Each number is 200 + 20 x the weight over its row's rms, rounded and kept within 0 to 999. Layers, rows and columns count from 0. The size before them is the row's rms in percent of the matrix's.

# down: layer 9 MLP down (transposed), 320x128, rms 0.113, rows 178-186, columns 0-127
# gate: layer 9 MLP gate, 320x128, rms 0.122, rows 179-186, columns 0-127
# up: layer 9 MLP up, 320x128, rms 0.115, rows 179-186, columns 0-127
down178,107,169,205,221,210,218,219,217,200,192,176,223,213,190,192,192,186,210,219,208,228,184,209,217,210,174,201,199,205,193,247,180,182,208,228,158,193,226,185,203,180,188,175,207,196,237,242,222,199,219,204,199,186,203,252,193,184,220,214,213,231,192,200,227,207,228,198,217,173,182,210,206,186,212,201,182,181,204,206,214,180,178,232,200,188,230,207,175,198,184,208,214,206,215,220,191,209,209,212,188,235,222,186,226,182,196,192,222,158,198,187,147,221,176,188,219,232,192,177,207,159,190,187,254,210,218,227,210,210
gate179,102,148,254,223,192,176,161,196,234,202,201,248,226,180,183,176,191,191,195,189,220,214,206,185,197,216,163,220,205,228,176,208,211,192,220,185,190,220,225,184,193,210,186,205,214,179,223,222,225,204,221,195,184,197,202,203,201,210,195,225,196,210,194,177,204,187,174,184,187,219,210,177,186,181,186,208,178,174,205,191,227,227,206,194,215,212,213,200,216,216,221,185,174,209,203,202,176,141,161,151,163,217,173,208,216,202,201,179,179,214,177,200,209,196,185,199,155,196,193,203,179,201,210,213,227,207,185,183,224
up179,108,183,184,200,181,207,206,227,210,196,163,208,198,200,210,221,205,220,240,160,212,173,196,199,221,189,189,205,209,190,198,203,213,206,189,188,189,205,187,222,191,202,221,200,176,201,220,193,221,199,178,212,218,210,198,199,174,189,248,211,198,206,204,188,197,209,253,206,210,217,220,209,186,208,179,192,246,185,197,181,223,185,179,219,206,224,167,174,176,199,239,188,203,165,204,163,240,183,207,217,167,199,221,205,196,201,175,168,265,180,236,197,211,182,190,237,196,213,181,183,171,225,172,224,189,213,224,188,193
down179,111,174,217,222,194,196,216,225,227,214,205,218,185,219,221,197,176,222,214,208,201,180,229,147,191,188,157,184,174,233,233,191,211,190,206,184,190,237,196,228,166,195,217,203,195,207,202,197,217,210,181,169,189,228,188,216,219,205,240,198,182,201,205,209,180,221,238,231,204,236,239,232,200,200,208,208,211,205,174,213,195,170,189,219,216,220,185,177,225,193,204,195,202,189,193,200,205,188,211,194,204,202,191,227,220,187,172,213,247,205,217,194,230,216,207,213,201,196,175,177,161,196,189,225,202,210,213,195,139
gate180,101,180,226,183,207,207,205,183,182,210,241,234,194,183,188,208,200,221,210,216,190,212,217,203,203,190,190,223,207,219,205,208,211,196,208,230,189,211,190,149,165,182,203,196,218,222,189,186,222,201,180,211,195,190,208,218,217,178,184,196,149,210,208,201,202,233,216,171,215,184,200,227,170,246,198,161,212,183,211,210,206,185,205,205,213,169,179,168,172,218,216,197,208,211,221,199,189,202,208,194,208,200,192,199,193,173,193,194,191,209,220,277,210,193,161,198,247,213,199,213,214,190,242,202,235,194,179,194,158
up180,097,167,234,192,208,204,187,181,171,194,216,206,195,217,176,196,221,231,175,207,194,207,188,183,181,184,190,213,147,210,163,210,180,208,184,233,188,162,238,187,205,187,194,213,220,188,180,187,176,207,195,205,225,203,168,193,194,180,198,195,170,173,191,192,191,170,226,199,195,140,214,172,233,194,216,234,184,209,215,198,220,200,202,220,196,198,193,228,186,191,185,217,203,195,211,175,177,167,197,221,209,193,205,191,168,243,204,212,206,191,184,230,238,186,222,210,207,212,230,217,165,208,176,170,185,212,208,226,180
down180,104,217,200,155,206,194,205,233,193,191,186,231,209,179,223,216,178,174,233,197,203,187,207,196,232,201,242,199,189,216,233,222,197,200,182,203,173,185,211,196,187,194,178,211,219,195,194,199,199,197,186,233,181,213,224,194,193,167,187,204,164,179,210,192,232,212,209,205,199,193,210,223,221,183,197,207,201,194,161,184,194,260,212,177,187,209,206,204,167,192,171,190,226,183,210,203,180,192,181,192,210,181,188,201,198,185,197,222,192,194,209,206,213,226,170,181,189,217,205,193,176,185,251,205,162,217,203,208,117
gate181,094,180,204,194,217,207,155,235,228,212,224,190,222,207,216,207,217,176,190,210,172,210,200,186,221,212,193,205,176,218,162,232,199,212,205,187,200,193,145,188,184,198,162,202,193,196,189,193,196,230,230,223,212,202,148,220,194,185,189,215,217,160,172,204,189,185,215,190,184,218,212,181,186,215,224,218,163,218,207,200,213,190,177,196,208,199,230,214,187,216,173,195,227,183,162,186,189,189,198,164,203,208,178,233,216,199,195,228,234,213,203,181,220,214,213,201,245,175,196,250,195,209,215,182,188,175,204,205,217
up181,096,166,191,176,201,170,220,232,191,206,192,181,223,223,210,222,216,189,215,200,171,225,194,203,220,204,202,208,202,200,184,217,215,203,194,174,220,195,221,204,193,252,174,226,173,182,198,213,215,231,194,237,224,221,162,203,219,201,205,179,199,195,206,178,191,202,200,227,186,209,244,206,222,218,217,202,193,203,210,179,191,190,142,223,187,211,255,199,193,209,200,215,200,176,182,177,201,203,202,188,202,210,209,219,219,184,214,238,224,228,206,147,235,204,196,223,189,195,213,237,183,217,210,192,187,169,206,189,239
down181,095,206,219,195,179,201,189,187,217,227,215,201,187,212,169,216,222,197,170,180,201,260,227,258,197,207,212,213,209,180,216,227,186,188,182,170,203,214,181,197,196,193,227,216,196,208,202,222,170,203,213,192,191,186,187,188,199,211,205,147,199,241,198,200,247,195,183,207,181,198,220,182,210,216,176,176,239,206,204,196,179,194,183,203,206,210,188,178,170,208,178,202,186,206,207,218,233,203,188,234,211,201,209,184,223,191,184,211,160,204,193,165,212,188,181,222,165,211,235,186,142,197,189,199,193,225,222,193,200
gate182,097,196,219,214,211,215,207,202,206,193,198,201,205,231,205,186,171,195,253,194,204,210,177,192,186,202,184,176,183,234,181,235,177,193,188,202,186,218,232,179,219,214,178,198,191,198,177,194,208,223,192,226,186,175,191,231,167,214,211,198,209,223,193,183,160,207,197,178,197,177,243,215,210,219,169,211,198,232,203,217,208,207,189,241,186,207,208,163,181,246,216,215,227,176,187,188,180,196,210,198,203,172,187,215,201,240,226,193,235,197,184,214,203,190,177,206,210,185,219,164,173,172,182,241,173,206,239,225,208
up182,095,228,228,201,186,184,191,151,195,226,188,193,204,193,199,196,212,228,167,220,191,205,202,216,239,205,216,207,222,201,207,170,216,194,204,201,211,214,175,215,200,210,184,198,209,201,201,200,195,194,169,177,208,243,205,178,238,216,225,211,187,197,208,195,203,168,237,200,237,209,197,178,192,191,242,192,198,152,199,195,208,204,215,178,217,164,209,210,194,170,231,180,194,213,169,242,207,206,209,187,217,219,195,215,198,186,196,238,178,223,217,169,201,228,222,229,171,210,196,211,218,237,233,180,238,186,166,181,193
down182,095,232,198,174,197,182,182,218,212,186,210,229,224,189,211,171,200,203,209,211,157,178,229,145,182,216,179,224,204,209,182,212,193,171,192,209,113,229,198,211,201,206,201,204,185,185,201,189,211,205,217,177,191,210,203,166,225,202,190,224,192,173,189,199,216,198,219,189,244,200,221,203,221,217,166,192,180,183,207,214,217,230,167,196,199,202,190,198,201,209,192,187,175,202,192,164,183,206,187,195,226,193,166,194,214,227,161,223,186,192,194,187,222,198,188,210,204,180,155,222,199,221,217,193,190,188,189,188,169
gate183,106,198,236,222,190,224,224,213,198,197,169,184,201,200,199,182,206,198,222,203,189,163,193,190,179,226,231,216,204,242,201,203,171,197,212,180,191,172,184,212,175,210,210,204,185,200,212,213,199,226,188,190,203,209,235,192,198,166,201,189,217,169,177,249,210,208,211,166,250,210,181,194,192,186,186,234,217,233,173,199,213,236,193,176,189,190,216,214,163,207,224,202,178,213,202,181,192,184,219,157,198,192,174,189,170,196,190,190,158,193,209,234,174,171,202,181,220,227,209,168,189,181,185,187,165,213,195,221,189
up183,099,198,236,188,177,235,216,199,208,200,180,232,176,184,212,197,176,163,170,196,184,196,144,189,180,177,229,190,189,223,187,199,208,190,228,179,191,187,185,206,193,164,213,203,186,214,228,219,232,179,207,203,202,228,200,206,192,202,206,214,205,183,204,230,210,184,199,223,195,233,182,222,205,206,197,209,246,216,173,157,226,208,185,202,196,193,203,198,160,188,178,184,246,229,193,192,226,234,178,180,218,194,236,170,190,173,186,232,182,198,207,209,183,172,205,200,197,203,217,178,173,224,184,182,196,203,208,235,198
down183,099,225,157,229,169,198,189,175,235,198,180,184,226,175,199,195,222,227,192,206,211,177,186,231,161,179,155,198,208,208,212,179,198,206,181,214,221,205,217,229,215,196,224,170,173,201,168,207,209,197,199,207,220,171,204,233,156,238,186,206,201,203,175,204,175,208,172,193,193,222,228,156,186,200,200,219,217,202,187,212,198,196,207,172,159,161,182,200,206,171,218,187,168,216,214,208,178,204,208,216,225,229,202,229,174,184,225,189,229,210,206,214,198,213,204,204,172,230,216,190,211,188,203,214,194,210,206,194,225
gate184,105,159,200,222,221,202,199,193,198,233,214,168,211,201,193,217,198,211,192,193,247,218,160,196,197,217,186,196,173,182,201,235,236,205,175,186,186,199,183,189,151,204,216,215,220,158,196,159,184,192,185,187,181,181,167,202,214,195,227,205,174,205,197,212,192,187,207,222,218,200,221,202,179,207,210,183,198,193,187,199,187,199,201,191,194,196,198,202,206,187,226,212,183,166,221,230,184,158,169,176,210,178,221,212,206,241,208,205,224,204,217,147,224,168,206,210,172,180,176,206,202,190,223,187,197,172,157,206,227
up184,104,193,212,197,176,195,218,198,168,182,191,198,205,204,206,206,179,176,228,207,202,204,224,198,230,194,216,211,189,192,198,197,203,185,195,225,214,188,191,179,189,203,208,204,227,207,184,219,195,185,202,207,208,192,246,189,208,248,152,229,204,172,208,212,266,223,205,181,226,208,169,192,205,220,165,218,185,222,231,161,219,223,211,161,199,233,201,206,197,214,194,200,169,220,181,200,197,235,208,191,229,210,190,234,212,218,256,210,204,194,171,230,211,191,197,186,230,174,184,230,194,209,179,214,232,204,183,194,195
down184,105,171,177,239,207,216,194,153,191,188,168,187,187,208,219,184,215,202,213,189,211,213,182,155,214,203,211,201,162,194,209,194,224,190,230,216,160,209,156,194,186,184,212,213,191,227,230,190,206,191,182,193,178,168,170,202,174,160,198,224,177,222,223,212,219,202,207,216,225,173,198,207,199,230,210,194,216,197,201,215,218,201,210,202,216,193,205,181,191,189,239,222,184,137,189,194,181,197,217,184,172,235,172,179,193,208,214,196,187,173,182,190,210,177,207,182,171,201,202,190,218,206,230,205,227,242,191,207,206
gate185,090,176,205,211,176,195,192,178,225,162,202,232,190,184,190,202,195,206,194,189,203,196,194,196,183,185,180,236,199,223,185,242,191,193,196,199,206,180,195,150,231,172,187,225,218,162,192,207,192,207,212,208,228,207,212,185,177,195,218,198,206,197,198,183,211,181,206,170,198,204,213,240,207,182,168,194,194,211,173,222,204,219,179,244,200,195,207,215,187,194,216,204,183,258,202,185,158,200,207,152,215,156,171,202,184,207,206,162,195,221,192,215,231,171,215,184,230,180,207,206,190,221,176,242,201,207,213,216,178
up185,087,189,213,210,215,236,180,207,164,211,194,217,208,259,236,184,191,195,207,189,209,203,216,189,204,227,256,165,210,206,193,182,190,201,190,225,174,196,234,223,160,194,223,201,198,195,202,212,198,197,214,172,186,205,173,222,195,182,189,182,189,198,223,202,177,200,181,274,203,187,210,202,219,204,207,200,213,178,245,185,192,211,223,214,178,196,195,180,219,202,197,182,176,178,196,211,210,216,202,235,193,177,196,216,180,215,230,196,208,174,210,226,170,240,195,206,190,219,219,212,219,180,228,195,236,202,184,218,197
down185,095,151,240,208,204,252,200,180,202,194,188,204,190,219,224,176,188,188,201,194,175,175,212,169,223,197,243,195,201,206,158,208,198,191,230,203,206,179,236,209,192,170,223,235,218,194,185,224,199,205,173,193,200,225,241,212,193,203,198,170,234,218,220,217,144,202,202,194,186,206,203,181,220,187,201,176,206,220,199,160,172,218,215,203,232,196,203,195,182,211,182,173,210,212,176,207,179,206,213,232,208,202,179,243,182,201,222,177,178,176,212,205,189,184,191,214,189,192,179,235,206,206,210,184,226,212,200,200,191
gate186,099,194,214,223,205,193,213,185,175,191,195,210,177,195,232,191,194,182,177,220,169,160,164,186,179,212,205,143,151,198,181,198,207,146,206,222,189,180,207,185,178,240,205,202,200,195,213,208,205,183,173,202,223,197,197,213,191,187,205,189,208,199,224,233,177,214,194,211,239,225,244,201,228,204,179,204,181,186,208,227,218,210,243,201,217,184,200,188,207,215,181,186,200,196,186,212,170,227,211,221,207,196,170,197,181,215,180,204,176,220,187,228,209,213,216,212,202,215,226,197,224,211,217,197,228,254,196,175,188
up186,106,196,196,214,203,197,210,199,193,192,242,173,147,176,228,227,196,209,208,231,187,219,204,203,177,188,211,162,173,201,184,189,197,160,239,178,195,202,207,192,209,197,217,206,168,206,216,211,225,216,168,199,203,166,184,207,182,225,187,197,220,201,210,215,213,213,219,201,199,183,200,201,201,195,185,176,186,211,205,202,203,171,230,193,189,191,213,227,214,178,175,255,175,212,190,254,180,230,233,166,180,215,174,151,184,184,195,198,207,208,177,220,162,210,187,182,219,227,186,208,205,216,210,182,205,205,182,174,193
down186,101,193,211,237,159,183,195,184,188,214,176,188,217,197,184,208,211,193,208,209,185,186,182,201,168,203,186,209,183,194,165,209,211,171,217,177,219,221,195,212,211,190,177,215,208,180,200,229,214,204,192,190,176,182,228,199,188,242,189,164,247,176,191,215,209,176,208,206,219,222,190,179,239,186,147,205,201,203,217,193,190,165,191,214,207,202,218,193,184,203,173,194,154,197,195,244,201,210,222,181,213,231,183,170,197,207,204,242,231,215,187,172,217,231,218,175,193,209,180,179,209,178,203,206,194,210,205,150,178